From a checkpoint of a small transformer trained on Wikipedia.
Size: 9 layers, width 160, 2 heads of 64, MLP 640 GELU, vocabulary 8192, 5.22M parameters.
Each number is 128 + 24 x the weight over its row's rms, rounded and kept within 0 to 255. Layers, rows and columns count from 0. Numbers have three digits each. The size before them is the row's rms in percent of the matrix's.

# layer 3 MLP up, 640x160, rms 0.258, rows 612-639, columns 0-159
110:148127147159097105113133094126094125120110095156143106146129135124117156139093146145138136078140105110133108113145108152159104123124129116140130166137174077133160121093134141138127130125135140138127144088148143090102122157130116116128119126124116124127122155100137150093154096206092128114111134192159115154139086108131106107079136125106108074129101104137143093154114140160158112117139150135149154110140088190083168185123112123111133139095126149127137141151178132163124106132123164
080:128071087091134162118099120111119135130114114131085135149100136128102130183128133125137113166101196135134092125128110118098119117128124148152144165157047142151141157162126110115126143137164150138150137126132175089138170132136102122117111138099146107105104134094183129139121144166163138160118122135142120138096132118137121099084111115151130140104129149134154107162106136160151133114133125130104127113155152107138126130121133087135127113116139180156076136143116167099105067088141120
108:088136099105114170119147130135138099129092125138170103110154117125139114116125206160135094138139102104149163106124120123141157128154122150136107112164156136156123074137142140114149142114119116138090181135145088127164126136158145113091084158131102103117109170113119117114150134140158124092139131167083086089103144096123148171181128098120092125142138114148127116119110121143148125170102094141095159156135115116131149137135130142154125156127114098103124138166079114100159148164117113
110:099138103134131188122136107109116164141105138128151099176128101114140113178121139178103142137101124127111137153172082127129110179074100067158134144126120107128140171093105146131118117187162154088140103155108125121105118120105158127095102154114101117100084106112082147149136149107078157120156125124155142156123133142169133128151131152127110117137089079091115158102147149105132114155105110151166162107135118146148132143099145131115144132135138147124115142150157128130145140114120133
093:141132085151119090137162144156159123155110162147159141168105118153127097161140110145139146099198110126135112137100137069096104160104124147100119100149152149135145130125139138124141154105150131116133172117139118190137147125177129099117129097156111163094126059143110087123143135103120152146138082122122076120134095116129072123142116125164128137107156112152112081145142095146100141140161105102152115119123118124148159116130097114131116109120116141119141160166132151087149127107143122
111:127105129150145124112161107125101118131133145140111119160142124126167122131120103172076127121132102156131160117114160104175145107133119148113122127153174137065109114100139131183139127093122110128146145098134117182130149156167157162122149113133146120108113113115125118103128098165136142119105123133113143133087087124102120111132149139159126159154118122159179176128123099110118106135104115141114139134189185165142136090091116121129091110106097113130132097090121136083158161122085173
096:125132147086120108116153138107120118111156135113143094174120140151111090143136125139133087111126105134101096151182108113127104180127150145127110122141149120115143167212155147177133151137099088082151166132117140102136134136119076135122140123136142135117105128138138132148183145121076089149156080160170122101101120110114120149124092142106128130123140137119139095145133093108110088160160084097134154141144151120100118165114096127123142147135101131133090166144108156108107156129136123
092:152127106130135145089109159153107122154109129129164173155114107125094126111133096121088137134125163138111131126119106142145161117097140126134100114125097120142129137106118118124094164117078163158109144166090114107162140118153080140164148142162100114079145107098107124127119150123169142116120176104126159126125114138123168097093106123143132138133123162116165109117147172070187161068084102139133157106119133137127143144124103149119126110153155152095100135080136150132122106081127137
095:106085141144104118107139140140166115137119129114120131114165144157129151117137111181095167128119120107106127155160182115115106154113122121124123128144149099126134070095097145135081119120136119120125156114127135157103158095100130146081136150145091077174101133152147158136153103126173134098119102119131127116165134155108151125150126129113092152124111116086087137145131150103125132100131132175127190153158109160135100153135121115131152090093113135104117112157192110119168116085150147
109:151109129142140109114107130131146146142102169099127106152172124162134106137166100102119100079113115115123126064106132121151084109172107127160172151112131128137171083160157147111158110112121114145091127076143147156118124142170107142149110105125115096115109128129133094120125088115091100126119093137136165204123139090099131107128114119144146110125135154101130179106143139138139134130122093164123142123154109101112166117114101104134103148116075154099110125137146129107134137181153131
092:121137173106111110164103096105184115166137153140133129108144177119085145194100109106133096090131133110141125106180140132137146148114166127136121136136118092159116148146124105105127129143120081137127137090152112127124153125120129123116120181174157103120101118175157160126130079165101120163147129100127149118103140139142102112102131117163149127125136138122134137154132148111106159131157076129130115110133117156137096122138093184100126187111145129115097094137144080124089118146134110
098:143107102135137123098116119121111161092152185167088111098142141118136113134133126109199112118153125139131093121120127102153126148115171115192173116158099121166173104131131097119154141144156104126134156116109147135110157117117076114140159094163101137103154148123117167152119152113143106151148124115142149081120140098116120112140137108169127158166135163136089123113146133118131114103168143132101126135162158120110114138158097123107126129167099116134160136138096129116107135069088086
116:135104129147152160121149120113131099172117124134081137121107164104136147095109135134099122100112154089143094091167139114163123137086136116130146134130147164108106092112116159145170090115122125151096123111087157133145116148111156163157115085167102130124120136078077139095130190130134155077089157132073099124128120145123135113157165159132131152118138176139106143146121126154153164104151115137122115119132146093149134133114125109110126116097105154136171095104154116134120123183113136
110:135083144117088094122151130148084110138127116118093106136127083136082155100148100136141164164125156119130092101137133103153119142124139164145153169135128147100135117110140161134134107143105116145117151083097130089149162172132119144130127105148148084126124112142103082112170124077107129108144117116121159128148129091133143099129153135109167111151121111138144114059144119105055133125177112098125110133122179149105123123160125122097162127100117127113152156145159113175133140143111151
103:145087109137083066157097132107127104117095133131148140159107142113130171114112073113108109085134109146130129189106172145159113127165122138113169120133122085119118102121096150146130090151104120133099137140131140132182128117112173092173109107159131159136143122113135185179140141130124113151108120130099105094136142101073131129129150104138103172119129123158167159129110115162161135134137128096134114153159089118093136155127087119125164142143110117139133125134154141099118117121135126
088:162119100109122139111169160148106070115147158165153131134087124201115141098144187130102108099115086127136140131144141118126131165115124095120141118101185140143092173099130166124146146150136144157154164114131094150126142128159132087130121139128110195094155067133148132079139123155140121104108122136136153127123122140137126149163120108125122150116150110132114146120158120122108159164138127109147093131101130147094152111127094134144112148115112109110130148125139161118074143101160097
100:122139139141124096110137118103106135125165141138130140095123092114147129135106123137142118132141121124141139126112084076137130115112088120146128156175110109122166133153189127165161137143129104111152154162079140129140167152130122092171143119108145087149173172100144133141126124115128127118128146107137107113136128120140107121141143109162154116162115110130136119060172083155092114070123110106088127178171150123120167184105136105106115137109115097105122105102119101123165159096112113
094:110103145095181143114146082141137140124146159148141127124168092123095113167149104099142111124115143163093100139090126126147126127180130123102108159181114138140132119130140112111128162111098105116113141143168134149129132124120162105111106102117127108070132144100158132142191134127125152122130138132142129158174152162142150144105117106103138147130166123128152171137163131136102138150111129174084101125163117136112084124159108144128106109095101130155097129119102079092165119060123132
115:142125087106124133093144088173125148132087172100120111138170150079105141097137158112113166115133158162124101150104125133147129112124146146131097120211104129129146088162148093136145108106145094118143102102116109108131139127097123087098149133134145126104091169118145159108135135153121125144126118100149129146179131161147115114145156125166156123152129116089153144145138153146115146086142102142100110090119118150124097096165116115139139146143135075156130124152161164137124142099077124
116:162148113099105174143086115138148124137131143135123123137143104152108128072137122140140139129149119124124117159062128159109139133138168168093119118138136157133096076149153111136117156100137116165143164142088163137173120121161071150095097119138097120148129072123132096146124103154132166097134144103123131133139155110171128092120069119124164123124099116125110109123154127107156154112162087148118153139107110096106130119126141120082097157108115097119087157155114123174123124121131108
103:169087105146143128118185119104143138095115077131111140135091112140134126111151113093097150161112110107172076150085104154116112099143114142129079127140135114134146186146131158136120111099133079151127151176097145125149125144136156156101103130097110104142108150101132152098122139120135150158147114088134126139157103100120114148133110117141113096150129101085150110134150157111159113108160129121105144142127177156153161121095125109091106154126132127090139091135095165100178150141111118
087:125131113146109121140148121145167144129132117136107185131131132135100141146138113153141111125114153101161160167116139103179150105088112152099125168155126152106136151109072119136148137145129150127104134128113106138174101125114105076154098108127109159093139135097161153158132124148094102123125112174111148099116123148078139192169121121106106115124103127135099106117145105134108160142145152103127091177142178125155095127127126093092125119102114116166131091128106106149141074158144163
102:125141156160127108124130119159121093164131097123118129179116128142141114145103120144101134112122128093117114117124165124170080171106092163083123147129132085145117112090092119116153163165124170140121104122155096143174127136114125157126110140136141137169131141067089149124160125143117155113152143148081153090126135126142117144072152130143116161149120137159094138129132132156128115082112086161126114134114114135154153165139116136147132124095105165100120131081121113182092133110078147
088:104125126153105126122141153104156121179094142124150157124158123151166131110156107088139150130165175156124079141158155146146079155115092116184083140084139144108123141114106143108067143128107124118113136123141117087104092118141113122138133105151123123171134122102130156132144132095153135125151102105169115117130129135153173121117110101137129137149115148132102122094074118142152128131171143138093107150096165097159097142131086158153116145151123161102122142113130102181103148142144155
085:134093119131084133133159081120129117097133098145074130119156129095098168130105159187149122134109080138089128148118158135141103145108094112142148112110130126153115138117156125125104150116127107154112077141125119102127131143139138115133081158132110105115154182175175133104159151144150119098129148083137134153146142088131109110096072139122114124166173151153111175103133128139132157131112129118109114123143151125131130153154101102135128130129090154135139129217151134092133120115123120
093:120147128118163158100139091137115128199109099078129136103170131144115114132120116174127115121124144127086084101170127090104137111141135085101107150124127155110149146173117134110144110134097117103142125156133100135161100102129084124134128196186137112119137134158122131159131150154160138167129156094120167122175176084124141095119110112124131128153148103129139114105112097105150152059104120121125107121135123125133173151121109127134153112123105094131093133131131123113156151141112105
103:127058119140063155094112143114119102123102149122133128092132141126175102146123112129105093140117103151130117131095157158143190099150139103162140138111131114159118132142089158094157126143132143129118106146109088125133169125169172098113114156093093106141148146139135142121130127158135162158115149144089119136094133130146125117094142130144151107123104101152121149144164105146123111118167120125160159098144123153127140109168176104124079130092133121137141104195125144118160117080121117
096:137105107147145149123152158146096166150124133165111115150147086129162098104108125134129106147128140120090116176152126123133135139127184144139074124122096166138161106082120204142149160120084112136130131115123128131132117130125085139127141163147078115137129172108124125095123121084127127167150122079147088123114134151184095135136112112120148149142119125157165111155162122114131090095151125140112129096185151112140122078120156163093113147087117115136132123121122106124133142135096118